Weights of a small GPT-style language model, trained from scratch on English Wikipedia.
Architecture: rotary positions, learned residual scales.
Each number is 50 + 15 x the weight over its row's rms, rounded and kept within 0 to 99. Layers, rows and columns count from 0. The size before them is the row's rms in percent of the matrix's.

# layer 13 MLP down, 768x3072, rms 0.216, rows 0-54, columns 896-1023
100:70 74 63 39 71 46 45 77 44 41 32 72 21 35 29 58 50 40 35 70 21 60 33 79 70 15 66 41 62 66 48 27 42 29 60 65 67 48 80 54 67 52 26 37 55 71 52 69 72 75 52 66 66 46 36 46 40 41 48 47 34 62 56 51 56 29 85 46 69 36 46 37 37 49 56 52 68 47 35 48 44 37 53 47 10 43 88 35 62 33 69 65 55 58 55 75 28 38 82 80 87 66 32 53 38 83 71 33 59 58 52 54 56 58 49 67 51 50 47 67 41 57 51 24 39 34 42 28
100:42 55 66 59 70 22 72 39 45 52 53 42 55 50 48 53 46 22 47 65 53 66 58 92 53 58 64 43 52 61 29 36 21 58 49 55 22 44 35 32 61 48 45 31 58 32 65 60 65 56 47 57 56 75 68 50 60 39 46 51 29 39 49 34 35 51 67 62 42 55 55 40 58 69 45 40 76 64 59 64 57 53 51 47 54 70 52 52 74 34 38 74 41 49 33 48 55 56 57 13 41 45 30 43 77 72 59 42 44 57 69 64 72 25 45 39 54 55 85 46 61 52 72 45 42 66 66 47
096:51 59 55 77 62 27 51 72 36 61 42 43 35 20 23 66 65 66 65 18 62 68 65 62 49 74 40 75 52 38 34 80 76 47 74 67 50 67 59 53 40 48 47 42 55 09 55 56 70 58 66 27 53 62 54 60 57 48 70 50 46 52 46 77 48 49 58 56 88 44 55 31 59 63 72 51 76 35 50 45 64 43 73 21 58 49 38 58 40 37 61 50 45 58 32 51 65 45 53 17 31 27 38 43 56 32 60 53 60 84 58 20 42 46 68 46 51 57 74 55 61 65 41 76 74 40 62 52
100:31 42 49 30 30 42 51 40 62 52 64 47 28 46 06 79 60 31 65 35 53 70 55 51 76 63 54 50 69 28 46 60 43 70 48 59 58 67 71 42 40 40 16 44 47 41 36 55 82 72 44 35 27 41 02 62 48 34 57 32 21 46 50 39 45 69 62 37 51 49 40 46 66 60 24 49 49 53 36 35 50 42 65 24 51 62 69 52 32 58 37 63 49 46 56 81 52 50 31 48 59 34 80 23 68 87 55 41 86 62 32 36 57 51 51 42 47 40 53 49 47 55 68 58 55 37 41 51
116:54 56 27 38 58 48 53 65 55 54 38 59 58 44 62 36 58 19 74 40 67 39 48 84 38 63 47 54 32 47 99 33 67 64 34 31 49 52 55 52 53 39 45 49 55 63 71 53 38 48 60 66 63 16 50 63 49 56 34 39 37 38 52 37 49 62 41 46 70 56 40 55 40 54 27 32 58 42 44 49 39 48 45 33 41 53 71 64 37 62 18 52 73 32 34 58 45 07 34 73 41 65 50 31 54 56 15 59 70 45 47 59 64 59 61 49 79 68 08 50 54 42 40 41 43 53 52 58
112:33 58 61 31 25 54 69 40 48 33 60 49 49 51 53 47 38 70 25 45 46 43 72 41 30 76 57 46 66 59 00 22 51 46 53 59 31 17 44 48 51 42 54 60 49 54 67 65 52 52 38 45 52 40 52 64 57 76 41 26 43 56 64 48 35 30 47 30 65 53 74 51 61 38 65 44 49 46 70 34 52 42 45 52 19 47 41 49 43 57 53 44 66 30 31 66 70 59 51 38 42 50 47 56 46 49 38 50 42 41 41 59 29 38 64 33 63 56 61 58 39 32 55 61 69 32 66 77
101:45 78 57 51 38 62 58 53 44 56 54 43 56 43 32 40 24 44 46 25 10 56 50 60 43 58 56 68 47 44 30 51 81 42 46 45 43 57 60 29 45 59 42 39 67 66 55 50 30 48 44 70 56 29 39 62 47 40 49 75 42 44 32 49 27 37 41 68 51 46 49 54 74 62 40 43 61 73 53 52 37 58 43 72 71 64 36 32 51 66 32 39 55 56 75 77 42 44 74 31 97 50 75 43 44 26 35 59 38 60 59 44 28 80 37 59 58 43 77 65 67 32 19 64 35 23 18 61
100:68 35 62 50 65 54 52 66 55 49 53 43 51 48 64 32 38 63 52 46 58 57 47 66 49 44 71 42 33 44 82 68 45 56 83 36 67 25 28 62 55 26 23 53 79 67 44 32 38 49 40 36 37 51 71 62 38 41 41 75 44 61 52 47 36 39 66 48 29 63 68 48 57 23 37 73 39 61 72 63 36 46 41 70 58 49 44 40 30 62 49 85 43 51 44 64 44 61 48 09 54 23 83 48 61 41 26 56 58 49 42 30 60 54 56 57 62 59 11 45 30 41 57 40 65 51 26 15
099:55 53 54 25 73 69 54 40 60 54 37 16 28 56 41 59 53 33 54 62 70 47 51 37 53 67 11 31 79 49 44 24 50 37 67 54 41 56 74 56 42 68 36 49 48 44 48 38 43 67 61 60 43 43 41 60 49 43 37 54 52 35 40 51 56 69 29 64 62 27 65 35 16 71 43 52 62 57 36 50 37 51 74 64 51 35 50 37 38 61 57 47 75 38 26 33 40 56 35 55 73 61 33 37 56 62 71 68 39 25 25 48 71 42 65 52 43 38 50 50 75 90 53 41 61 51 39 70
098:32 53 41 43 81 32 54 53 47 56 36 48 26 21 67 40 71 64 51 42 23 61 30 52 38 45 54 53 60 39 53 35 39 39 31 42 40 51 31 50 38 76 41 49 46 28 28 37 51 37 74 63 66 60 77 68 55 19 27 52 51 42 48 59 57 59 38 99 60 49 49 76 72 37 50 43 30 46 59 50 28 43 52 74 59 45 61 36 64 52 40 39 62 51 87 71 42 68 36 65 44 72 51 40 40 05 26 61 21 38 74 50 47 35 37 48 59 58 48 42 68 59 47 65 67 26 38 65
102:69 52 48 60 43 64 54 72 55 63 36 57 40 49 22 71 44 38 43 33 73 55 42 33 53 54 61 46 52 30 52 28 45 53 27 52 31 61 45 60 26 79 35 74 36 36 52 37 44 35 47 60 32 56 46 38 52 57 53 39 45 43 53 34 66 47 10 33 73 58 41 42 51 47 45 33 59 43 59 39 52 56 79 82 44 73 45 66 49 51 43 43 02 54 54 33 40 23 60 68 19 49 89 67 71 47 43 57 55 50 99 40 69 14 38 90 45 37 78 49 30 44 35 22 55 29 25 87
104:45 86 51 37 62 49 51 58 33 47 60 38 52 54 44 42 42 59 32 63 42 51 36 29 18 50 58 57 39 63 08 89 28 71 71 51 69 54 38 46 47 64 37 33 45 57 31 46 78 67 22 34 56 34 54 75 59 72 48 62 47 40 54 57 27 46 60 38 06 25 42 56 66 48 65 27 66 58 53 61 82 65 35 78 32 80 43 78 30 54 60 40 45 45 55 49 62 57 69 35 66 44 45 37 79 56 61 57 55 64 30 34 28 73 58 75 34 59 35 39 54 69 76 42 58 52 69 38
099:47 45 51 56 50 49 64 29 22 66 64 30 33 37 36 31 54 29 36 45 38 43 34 33 46 36 52 68 43 45 64 46 69 43 36 53 65 55 34 35 44 76 74 44 31 13 37 51 39 42 40 35 54 68 45 56 72 35 62 39 48 57 72 67 28 36 74 46 22 55 35 53 99 23 27 71 55 81 51 42 60 85 70 26 47 54 45 56 57 44 50 46 39 41 36 53 53 65 50 49 57 59 62 41 40 48 63 20 55 61 42 41 35 16 67 26 52 44 44 50 40 47 33 40 43 33 83 36
099:54 57 51 58 60 38 36 46 55 68 64 42 68 49 46 56 52 46 54 50 55 69 74 47 39 54 54 74 60 58 53 32 68 56 41 36 80 72 72 60 57 49 43 36 32 79 39 53 60 54 68 60 58 51 58 57 44 78 45 52 30 37 71 65 63 54 44 58 56 83 72 48 44 31 50 54 40 32 66 27 46 50 22 44 42 49 28 56 37 31 41 70 39 23 46 54 36 47 45 69 26 42 36 47 70 44 56 60 56 50 42 42 42 42 48 29 56 60 59 48 61 60 13 27 47 53 60 42
100:32 60 65 49 53 64 33 49 46 36 51 47 49 50 27 41 87 52 58 55 47 66 27 35 54 32 40 22 72 45 35 38 56 38 71 59 62 78 46 64 44 48 42 44 66 63 52 23 47 44 18 37 53 60 30 38 67 69 43 41 61 39 56 57 60 52 78 53 38 56 45 36 35 37 58 70 27 46 60 36 60 68 70 32 31 69 22 55 43 67 41 41 59 48 32 49 39 34 63 45 33 25 56 52 69 47 41 58 47 19 48 51 74 29 26 30 54 71 40 55 46 61 44 33 55 46 67 43
097:53 49 74 50 52 58 82 28 53 49 25 44 41 48 55 31 53 63 46 46 59 68 20 64 27 54 36 62 37 46 33 52 45 60 36 53 48 15 43 65 39 62 60 74 27 80 34 47 52 42 30 45 42 37 67 52 37 75 67 30 23 54 46 52 55 50 28 55 60 48 61 30 58 53 53 47 55 63 28 60 48 35 21 45 59 54 47 48 51 51 51 54 40 42 66 47 49 42 31 41 55 56 66 55 65 57 57 45 54 42 55 59 59 57 33 27 55 35 64 24 41 48 39 56 38 30 61 71
101:68 45 60 34 41 53 49 33 54 29 76 58 62 48 30 41 54 61 16 46 63 32 33 39 60 69 37 35 38 27 51 38 49 58 80 38 73 68 54 43 28 54 05 36 41 59 26 17 48 49 52 39 50 37 44 48 40 63 60 72 44 35 45 67 35 37 29 70 47 64 61 32 33 65 41 43 42 36 36 61 55 66 44 44 99 16 56 53 55 44 61 43 67 59 50 68 54 28 36 74 61 56 50 65 26 56 49 65 41 61 64 54 69 38 44 39 47 73 46 61 51 38 72 35 48 44 64 25
101:40 59 56 95 32 62 63 49 73 68 32 61 56 51 80 47 64 42 73 58 88 65 66 39 54 51 55 38 37 64 49 35 56 56 61 25 31 20 50 36 38 52 47 57 21 43 23 57 42 56 50 81 27 44 57 45 49 38 60 28 34 22 62 52 74 48 28 58 66 54 40 44 71 41 01 56 47 75 32 48 39 24 07 58 49 58 45 69 36 53 47 55 56 57 28 53 72 51 43 65 57 44 75 64 87 46 51 50 40 50 38 27 58 52 40 16 39 28 67 36 72 36 44 29 57 54 45 43
104:54 54 47 52 60 61 51 54 59 41 22 55 71 29 43 30 64 59 32 36 78 39 31 56 55 54 82 61 50 56 57 61 46 37 55 45 30 42 53 30 32 63 71 56 56 52 67 39 65 66 36 76 49 53 41 82 25 51 66 79 48 46 43 38 33 57 49 53 54 39 36 47 38 55 52 47 42 45 38 47 75 65 16 80 44 43 27 25 60 62 33 53 60 54 54 71 64 37 47 29 46 67 37 61 50 58 56 44 24 80 64 32 36 73 46 17 37 74 35 52 56 32 47 32 40 28 39 40
098:52 60 69 60 38 56 41 20 54 68 19 62 83 50 39 32 49 54 51 46 64 42 49 44 29 72 56 46 53 48 27 27 55 53 52 44 36 60 56 45 64 59 54 42 87 64 64 69 54 25 84 56 30 51 58 63 70 43 56 52 76 32 32 56 62 34 45 56 51 47 59 55 66 55 69 43 68 47 46 55 68 74 43 46 43 51 73 42 18 41 77 60 69 48 54 47 70 21 47 74 59 51 53 61 65 57 44 44 34 49 51 56 40 52 17 34 63 43 40 37 68 27 33 46 81 49 58 15
099:29 69 62 37 69 60 55 51 65 76 33 33 67 42 50 41 45 37 51 27 48 52 56 59 42 52 46 57 22 56 53 34 42 46 32 56 48 44 57 29 52 63 16 55 52 70 75 53 26 61 82 36 43 26 47 59 25 40 58 52 24 39 49 32 47 43 74 51 61 60 58 63 69 38 39 57 41 41 48 59 26 54 62 35 69 45 34 40 81 39 32 62 42 49 44 52 40 35 55 28 40 38 35 32 72 60 65 37 76 44 57 39 45 69 56 39 42 47 39 48 17 53 33 42 43 58 35 47
101:62 35 47 29 52 50 41 67 61 76 53 69 28 67 54 50 43 43 65 45 52 81 58 43 68 55 59 77 17 33 43 47 56 51 65 33 27 91 70 56 61 65 98 62 58 45 46 49 46 65 62 86 42 40 63 46 19 51 60 47 55 58 68 23 62 33 42 58 43 66 86 46 39 67 43 64 79 66 70 62 72 48 51 18 33 52 63 56 62 56 44 62 57 54 47 64 45 46 65 51 50 52 65 76 74 51 29 47 90 70 36 55 26 36 49 54 34 45 50 38 32 66 66 56 57 55 47 82
100:35 62 45 62 63 45 56 25 49 84 76 57 59 62 28 46 51 76 60 61 32 44 62 38 52 57 65 31 66 43 66 54 40 45 58 57 61 30 32 54 55 58 75 56 52 46 49 56 62 58 52 45 24 51 38 33 53 38 50 35 31 69 45 52 28 55 57 51 06 41 66 74 63 54 44 69 49 37 34 62 44 21 51 22 58 60 40 44 62 54 57 17 70 38 69 39 35 74 53 44 53 56 66 27 39 80 60 52 44 37 67 47 27 45 36 60 48 53 77 55 74 58 63 51 39 55 63 29
101:60 72 21 23 46 40 52 33 46 48 48 49 65 36 31 32 79 53 32 55 52 60 55 33 51 73 46 49 55 50 49 34 34 70 44 59 73 33 55 31 65 41 17 44 77 37 40 56 51 43 15 64 47 69 27 55 47 72 51 45 68 40 06 34 64 40 27 70 34 33 34 39 42 63 57 34 03 44 65 40 55 52 48 67 50 46 56 69 49 42 54 82 38 34 32 69 59 44 42 37 61 50 42 57 37 60 37 52 46 53 53 18 47 57 12 48 43 27 49 68 52 38 37 54 43 17 49 54
102:55 35 35 58 43 40 31 77 68 37 55 34 63 32 61 56 80 59 47 49 52 45 55 59 46 46 56 49 38 56 41 32 56 36 48 35 39 61 67 40 36 51 25 61 44 65 39 57 37 46 31 48 46 66 34 49 33 24 46 70 63 34 26 22 75 54 47 66 69 68 26 88 32 61 02 51 34 57 55 45 45 57 26 58 36 41 27 53 51 53 74 70 47 28 44 54 52 34 56 68 39 41 47 62 53 57 51 41 45 43 65 69 49 33 80 35 39 45 74 55 69 46 19 26 52 53 47 87
099:50 41 55 25 39 32 56 40 56 14 63 60 40 54 44 60 59 53 49 46 64 30 34 24 40 59 41 49 70 68 60 39 38 61 48 28 50 63 44 46 72 44 53 35 45 44 73 55 53 79 57 47 72 28 58 47 60 46 54 44 37 60 33 51 54 82 40 49 40 46 44 11 61 30 63 42 47 39 35 56 40 74 48 48 61 49 25 54 37 53 63 60 64 23 44 85 48 31 62 72 58 30 75 43 51 76 56 45 39 45 46 50 53 77 55 50 38 88 59 27 49 51 43 75 46 81 58 64
100:43 51 58 75 33 39 21 82 39 76 25 47 34 39 50 16 49 38 34 44 55 25 37 53 39 43 82 20 64 67 44 64 49 31 37 42 39 35 47 57 61 31 64 57 48 56 41 62 47 44 57 56 64 37 39 43 93 48 39 43 99 20 57 49 68 42 83 38 50 64 75 41 27 53 63 32 54 73 45 33 52 37 28 68 76 74 71 10 72 34 80 41 63 16 70 40 76 65 28 40 49 47 54 70 55 38 41 46 24 40 80 68 60 57 41 49 31 36 56 85 41 48 53 76 43 43 33 79
099:60 31 41 70 32 43 41 55 36 55 47 48 35 73 52 40 63 62 44 33 13 59 40 56 32 52 64 39 75 31 61 41 59 60 42 44 39 46 52 26 41 31 42 55 30 38 59 66 53 64 40 44 30 45 50 67 74 55 48 32 38 70 25 56 54 50 63 49 54 50 55 37 37 49 30 59 64 76 70 64 79 55 55 48 39 24 49 58 37 43 49 73 56 39 44 33 45 82 37 29 27 67 58 58 45 56 25 65 46 45 84 25 58 41 55 62 49 00 30 33 57 68 70 59 47 56 49 43
103:49 66 55 46 41 55 51 58 28 34 54 36 75 69 67 49 56 35 75 63 71 51 49 23 44 57 28 76 55 13 67 44 72 19 63 79 53 58 40 69 59 28 32 61 57 39 52 55 55 52 68 23 59 40 57 58 45 53 44 51 55 21 59 35 54 58 42 47 31 52 61 48 43 68 56 37 51 42 34 40 47 63 60 41 83 34 64 48 54 49 65 57 44 58 35 58 43 43 21 63 50 60 54 40 72 32 70 73 45 69 50 44 43 32 55 65 29 42 59 51 38 20 57 57 78 61 58 43
103:62 43 58 42 63 61 64 69 53 61 27 57 45 44 28 41 35 61 28 42 55 67 50 69 76 38 65 45 57 61 50 58 54 59 60 58 81 31 37 51 70 41 22 42 27 33 42 58 49 62 59 59 71 58 81 70 52 59 62 78 55 53 28 62 56 42 57 52 58 24 48 59 49 16 50 47 58 69 62 56 72 62 54 63 61 41 66 52 56 51 81 46 64 45 75 75 38 89 65 39 46 55 47 60 35 64 63 43 54 65 53 49 47 55 82 39 33 53 92 37 65 57 63 49 71 45 43 30
100:43 32 66 43 61 48 48 53 42 74 54 66 37 57 66 79 38 50 48 72 27 48 32 29 45 44 62 67 24 76 11 63 64 46 82 37 31 46 22 30 58 38 44 47 77 57 43 77 57 60 09 33 53 40 48 62 38 54 65 51 55 52 32 47 70 33 38 27 54 49 44 51 14 59 32 62 46 67 36 31 46 58 44 38 68 51 24 46 80 48 64 69 73 31 46 36 36 53 57 40 40 61 25 53 43 45 69 37 55 49 58 76 42 82 67 53 84 60 55 69 56 43 52 65 52 60 36 45
099:52 41 36 50 59 56 55 87 22 52 55 57 65 39 22 71 49 37 40 36 63 54 63 00 39 47 38 63 62 41 70 73 34 35 38 54 50 31 64 61 31 67 45 42 51 70 45 46 45 67 62 57 71 46 41 42 63 41 43 14 54 56 62 70 38 31 33 37 63 40 44 41 88 14 68 42 48 75 73 82 33 73 51 72 62 25 60 33 22 48 41 50 55 65 49 53 36 46 32 69 49 33 51 26 73 39 47 54 59 51 37 82 64 50 36 73 55 49 42 69 62 38 51 36 47 57 63 39
097:49 45 56 54 32 36 71 47 37 56 71 73 42 49 53 70 46 63 42 43 51 62 42 54 32 57 51 29 55 71 34 46 69 84 50 50 60 73 72 61 38 28 37 49 76 71 72 66 11 45 64 40 43 26 56 50 41 42 07 52 59 44 41 63 68 38 53 48 69 54 20 61 16 33 45 85 85 69 40 47 61 51 38 63 52 46 47 10 83 58 47 66 53 43 70 68 34 36 49 70 49 48 54 52 65 56 46 39 11 35 36 58 50 47 30 68 20 47 70 40 56 37 56 49 35 39 44 47
102:17 59 92 57 44 69 75 61 41 54 61 53 52 50 52 67 53 41 66 68 31 74 40 34 79 34 37 30 58 46 63 58 73 27 42 54 51 35 34 48 64 47 70 50 32 53 40 49 23 61 80 21 37 39 77 69 58 44 48 51 72 55 74 35 31 52 35 58 45 69 52 51 68 53 44 40 63 66 28 25 40 38 46 58 55 53 42 38 44 42 47 33 59 28 51 57 54 32 53 49 42 52 49 14 60 58 76 53 44 65 45 50 57 79 50 24 48 66 36 77 67 53 46 47 64 56 44 87
100:73 42 59 69 71 65 36 54 34 43 29 56 58 73 46 42 59 69 33 65 58 47 36 56 49 61 43 63 47 57 54 40 64 67 64 51 37 39 60 43 16 18 38 56 50 55 53 49 48 42 47 47 56 52 58 54 54 66 60 59 34 40 26 52 58 48 58 30 31 48 49 60 89 63 51 24 55 61 55 57 36 73 37 36 78 54 37 58 61 60 47 36 39 57 06 71 74 35 40 34 46 22 41 26 59 50 31 65 32 31 46 50 47 48 46 34 44 68 28 17 55 55 46 41 45 37 67 36
100:58 35 60 32 31 55 48 70 15 72 41 46 36 68 41 62 80 34 44 46 93 20 27 34 72 60 26 40 64 62 75 41 51 67 56 67 46 45 59 50 47 45 47 35 74 78 46 62 60 51 62 68 59 34 47 80 80 28 69 58 62 42 57 36 46 37 76 60 42 60 50 31 75 37 61 42 75 57 82 83 50 39 49 57 52 25 65 78 00 33 52 40 02 46 61 52 53 45 25 66 72 66 50 60 75 62 68 42 57 39 32 24 49 39 24 67 51 41 51 57 54 40 35 74 56 52 29 45
101:56 69 54 25 36 55 52 46 83 69 61 83 58 84 51 60 61 69 62 71 21 61 38 40 31 25 60 70 51 42 35 40 17 46 20 62 25 60 13 46 20 49 36 44 61 77 45 24 46 62 20 71 47 30 62 52 48 65 41 44 56 47 39 44 22 59 26 56 69 57 53 57 54 56 34 68 57 44 28 61 29 69 60 40 50 41 33 74 26 69 69 34 66 51 70 50 66 47 77 51 59 56 76 61 29 46 68 89 50 66 45 70 48 50 48 31 27 25 25 43 60 46 51 57 27 66 66 27
096:49 32 51 41 25 46 59 47 45 48 54 49 27 57 62 45 56 31 14 42 43 28 46 51 40 53 42 46 35 49 53 70 05 61 62 38 37 33 69 46 71 44 69 43 64 33 54 45 59 46 48 52 53 56 40 39 22 52 97 44 40 23 65 63 44 41 41 29 62 15 53 33 38 65 64 49 68 59 43 27 35 47 60 33 60 31 45 65 37 38 42 57 45 37 49 46 38 53 18 65 21 70 62 44 50 57 30 24 44 43 53 73 36 48 19 50 43 13 64 65 36 70 36 63 75 57 65 46
100:50 70 46 36 42 55 57 48 73 63 50 59 43 44 44 40 52 55 49 40 62 63 37 65 52 61 46 56 65 29 60 61 51 47 48 70 58 49 23 67 51 61 54 67 98 59 46 46 59 59 67 53 47 40 50 35 32 56 66 61 65 50 35 30 57 59 49 28 79 35 45 60 46 56 58 53 20 63 57 52 45 76 49 47 46 47 35 25 51 42 48 31 53 37 47 43 36 07 56 34 89 40 60 44 60 45 65 38 67 40 36 55 44 59 47 49 27 65 82 61 38 55 60 51 54 46 53 61
099:40 23 52 64 61 41 58 26 39 45 48 42 46 54 46 56 36 57 51 20 58 75 48 62 53 23 27 47 38 66 70 17 55 69 43 40 29 51 40 91 49 59 29 40 39 75 61 37 29 30 54 57 59 63 46 51 43 33 69 70 38 09 49 67 53 58 27 40 59 46 48 88 40 34 45 40 59 42 56 51 62 55 48 48 61 44 34 64 38 53 54 36 47 47 61 70 51 49 33 74 56 53 43 70 19 33 17 42 82 44 45 38 54 30 38 57 37 42 23 56 54 56 47 60 17 63 30 48
097:43 53 61 16 24 56 35 71 39 62 62 58 47 61 67 45 54 57 41 85 48 63 49 58 50 42 41 67 79 59 51 46 35 32 32 30 51 52 42 39 35 60 42 79 64 62 49 27 66 57 45 50 31 43 63 33 60 70 59 56 57 99 79 55 54 57 16 41 20 45 45 31 53 75 10 46 15 56 56 70 64 39 56 53 52 64 57 43 38 81 54 43 61 58 47 64 33 32 58 50 58 33 42 78 67 67 38 37 42 81 43 48 44 29 59 64 68 56 51 64 61 52 50 56 52 76 56 50
101:19 47 56 30 70 39 47 63 46 63 39 67 39 25 48 78 62 59 48 47 48 73 57 56 67 60 46 55 44 48 51 48 36 74 35 64 53 63 42 26 51 42 52 27 47 70 52 40 56 43 43 24 35 50 69 33 46 45 71 44 52 26 63 40 36 17 18 41 55 59 50 33 24 56 71 68 78 57 43 46 48 29 53 30 56 27 41 58 53 61 53 43 59 30 50 55 48 50 50 70 56 59 52 64 39 19 70 27 33 49 56 30 49 51 57 83 65 33 43 38 47 48 55 77 65 40 41 38
104:52 84 28 62 45 35 43 44 45 58 37 42 61 35 31 37 25 47 44 42 24 82 37 29 57 38 27 45 56 48 37 34 69 50 74 38 58 64 63 40 38 51 33 42 44 74 22 90 52 51 29 56 48 55 40 41 44 69 63 45 55 41 73 39 54 50 55 33 70 38 37 24 51 76 42 32 63 59 69 69 52 58 48 69 38 56 57 39 80 50 59 55 62 56 31 82 32 61 28 50 41 53 22 48 34 92 56 60 23 73 49 64 46 48 53 58 42 43 47 60 47 46 43 61 64 39 66 54
099:77 44 37 26 37 43 28 42 35 31 43 19 23 69 58 51 65 39 60 58 62 60 62 49 59 52 72 32 40 47 68 53 41 68 53 46 46 47 36 50 77 25 39 68 52 60 60 16 52 26 43 43 72 49 56 63 38 44 33 61 74 35 36 52 42 31 52 46 47 42 87 46 58 34 48 46 42 64 58 62 52 69 46 42 41 41 21 29 62 67 39 33 35 43 73 63 65 55 66 31 32 47 53 51 61 59 39 35 54 58 35 44 60 48 41 59 48 61 26 41 72 46 39 42 45 42 57 53
103:67 76 53 25 41 22 71 23 36 45 74 44 66 52 49 49 55 33 70 55 40 26 59 50 42 37 31 67 63 53 51 39 61 33 47 52 58 48 46 18 57 36 60 67 28 47 51 68 80 70 31 55 55 65 58 43 41 60 85 46 67 33 69 57 36 42 69 63 60 14 48 46 35 64 89 55 40 29 37 51 39 68 79 50 41 67 43 61 35 54 32 45 46 43 61 27 49 41 48 58 53 61 50 71 55 51 25 61 34 56 38 42 46 50 23 56 42 56 49 45 22 25 89 42 60 56 47 68
098:37 41 60 69 55 38 69 38 79 41 58 65 59 47 52 48 59 50 84 46 69 37 57 66 32 54 32 49 38 20 58 67 52 19 55 82 62 57 53 40 48 45 30 46 60 42 47 66 69 75 86 58 60 61 40 41 42 35 66 49 47 66 36 65 38 71 60 47 40 26 36 39 45 27 47 48 58 63 73 50 52 54 65 51 27 56 50 65 51 34 42 54 57 28 55 71 45 42 38 56 70 55 59 27 76 47 62 71 37 43 62 59 59 79 19 33 59 44 43 62 40 56 53 42 52 39 62 86
099:40 50 35 79 44 51 34 79 25 59 37 50 78 77 54 48 37 65 36 38 39 49 63 48 50 42 37 78 47 51 64 57 61 60 58 63 49 30 46 41 58 23 35 45 79 56 23 53 38 64 45 45 68 10 42 62 58 44 74 56 69 36 60 58 51 68 56 43 27 49 46 67 53 38 61 40 23 68 57 63 42 46 74 44 38 50 38 55 43 44 74 42 51 84 47 49 56 40 40 41 40 54 43 41 66 48 62 30 37 85 41 41 44 39 43 57 35 36 46 71 38 49 63 44 21 54 48 26
101:46 36 50 59 63 37 34 68 47 48 46 54 36 49 44 70 44 48 63 31 63 90 49 45 45 52 49 58 63 45 49 50 47 37 37 68 34 23 47 59 51 52 62 39 50 59 66 65 61 55 60 55 28 49 58 58 48 41 64 52 28 66 57 53 36 78 20 51 42 52 63 40 59 67 51 57 36 72 22 74 73 62 47 33 71 77 41 42 59 27 59 34 35 53 26 60 54 41 56 55 77 59 23 58 38 68 57 51 47 47 49 53 42 57 57 25 58 67 60 42 50 79 52 21 42 55 54 37
100:35 83 53 57 57 46 64 69 71 62 82 39 58 48 11 82 35 61 52 39 31 47 64 19 54 38 36 40 56 48 51 53 73 60 39 40 54 35 55 29 35 34 55 54 30 47 61 31 54 39 71 56 25 44 70 82 49 70 48 58 58 73 63 70 40 71 81 39 69 33 56 49 55 35 34 65 60 12 33 64 41 42 60 67 72 78 67 24 65 36 62 82 69 43 43 63 43 50 66 58 20 47 45 75 64 27 71 83 41 48 35 30 54 43 32 39 66 36 23 48 48 34 28 45 27 43 61 53
100:36 51 37 38 19 61 63 41 58 43 37 34 63 22 40 59 32 20 42 39 64 44 32 29 59 64 18 75 37 50 43 70 41 57 66 54 55 60 39 58 43 30 42 27 63 19 60 53 57 54 38 42 30 42 51 45 56 27 28 23 51 40 32 72 83 11 55 50 62 79 56 58 39 53 46 43 65 48 58 48 50 64 47 44 43 76 41 46 45 70 71 59 44 67 53 58 52 28 85 61 57 71 38 58 29 61 44 34 45 62 59 52 54 67 59 48 62 40 83 63 25 47 62 64 59 79 53 73
100:74 53 16 32 39 39 72 57 74 57 39 40 48 71 17 69 45 53 61 51 53 84 50 74 29 40 42 39 43 67 53 85 34 39 65 42 39 46 48 74 53 40 31 82 35 43 44 61 52 81 56 61 43 58 47 44 47 41 47 64 31 30 57 58 38 22 27 57 54 54 45 50 61 45 62 54 58 41 48 17 48 48 64 35 35 26 73 38 33 73 51 73 39 77 55 24 34 42 48 44 48 54 63 38 32 09 30 49 42 25 46 27 43 50 65 58 34 53 47 50 49 55 76 16 56 52 54 51
096:33 37 48 39 54 22 38 36 55 58 84 57 46 53 40 26 44 29 49 43 53 42 42 36 38 43 51 61 66 54 60 67 59 55 69 33 38 91 48 42 77 65 29 38 52 31 47 71 43 46 55 61 57 50 55 31 69 42 37 72 46 29 79 51 46 77 21 74 56 53 26 52 08 53 77 57 37 54 34 64 45 52 33 67 60 45 63 55 41 27 59 82 69 34 65 62 70 87 49 59 47 52 59 82 45 32 54 67 41 49 42 57 37 60 60 57 35 29 53 36 62 35 61 60 57 39 57 61
098:59 60 55 56 49 30 43 59 56 30 68 52 60 28 35 37 65 62 66 63 56 63 76 62 65 19 44 69 72 70 20 68 71 44 59 41 22 53 51 45 34 30 53 83 36 65 29 55 60 53 37 48 48 62 52 80 82 53 67 61 63 51 50 42 46 43 65 61 56 57 45 63 47 49 44 45 49 35 46 44 48 43 29 32 49 63 22 67 72 51 46 73 55 40 14 48 49 64 57 47 59 71 56 62 32 37 50 48 44 47 43 51 45 29 81 48 22 59 53 35 50 51 79 85 63 70 44 36
098:56 42 63 47 65 35 60 54 50 54 57 38 68 63 69 55 66 51 40 44 67 30 51 47 65 39 62 42 48 52 51 73 56 77 25 50 29 78 90 20 42 26 73 36 47 31 44 45 53 57 62 63 38 43 48 74 70 31 40 56 29 36 34 55 40 60 40 49 34 55 30 65 50 45 68 61 75 33 40 28 38 46 33 45 30 33 68 47 67 64 37 65 59 53 51 79 52 65 33 48 54 55 78 60 60 68 19 60 26 44 64 60 69 81 25 37 49 49 37 64 39 58 59 42 25 43 66 37
101:64 60 74 29 25 56 53 43 42 33 64 64 70 56 44 61 35 89 15 37 48 49 39 48 49 54 54 60 34 45 66 60 40 24 52 70 74 24 62 23 25 25 37 37 70 56 59 70 42 60 60 53 39 59 61 74 54 60 80 55 53 26 64 44 59 47 60 52 58 83 37 24 42 52 61 72 44 62 67 43 70 51 41 83 30 69 29 35 42 24 51 22 75 48 55 60 49 70 59 41 43 48 34 30 77 36 58 59 56 53 56 40 51 57 39 60 36 66 49 61 43 62 46 50 56 75 51 14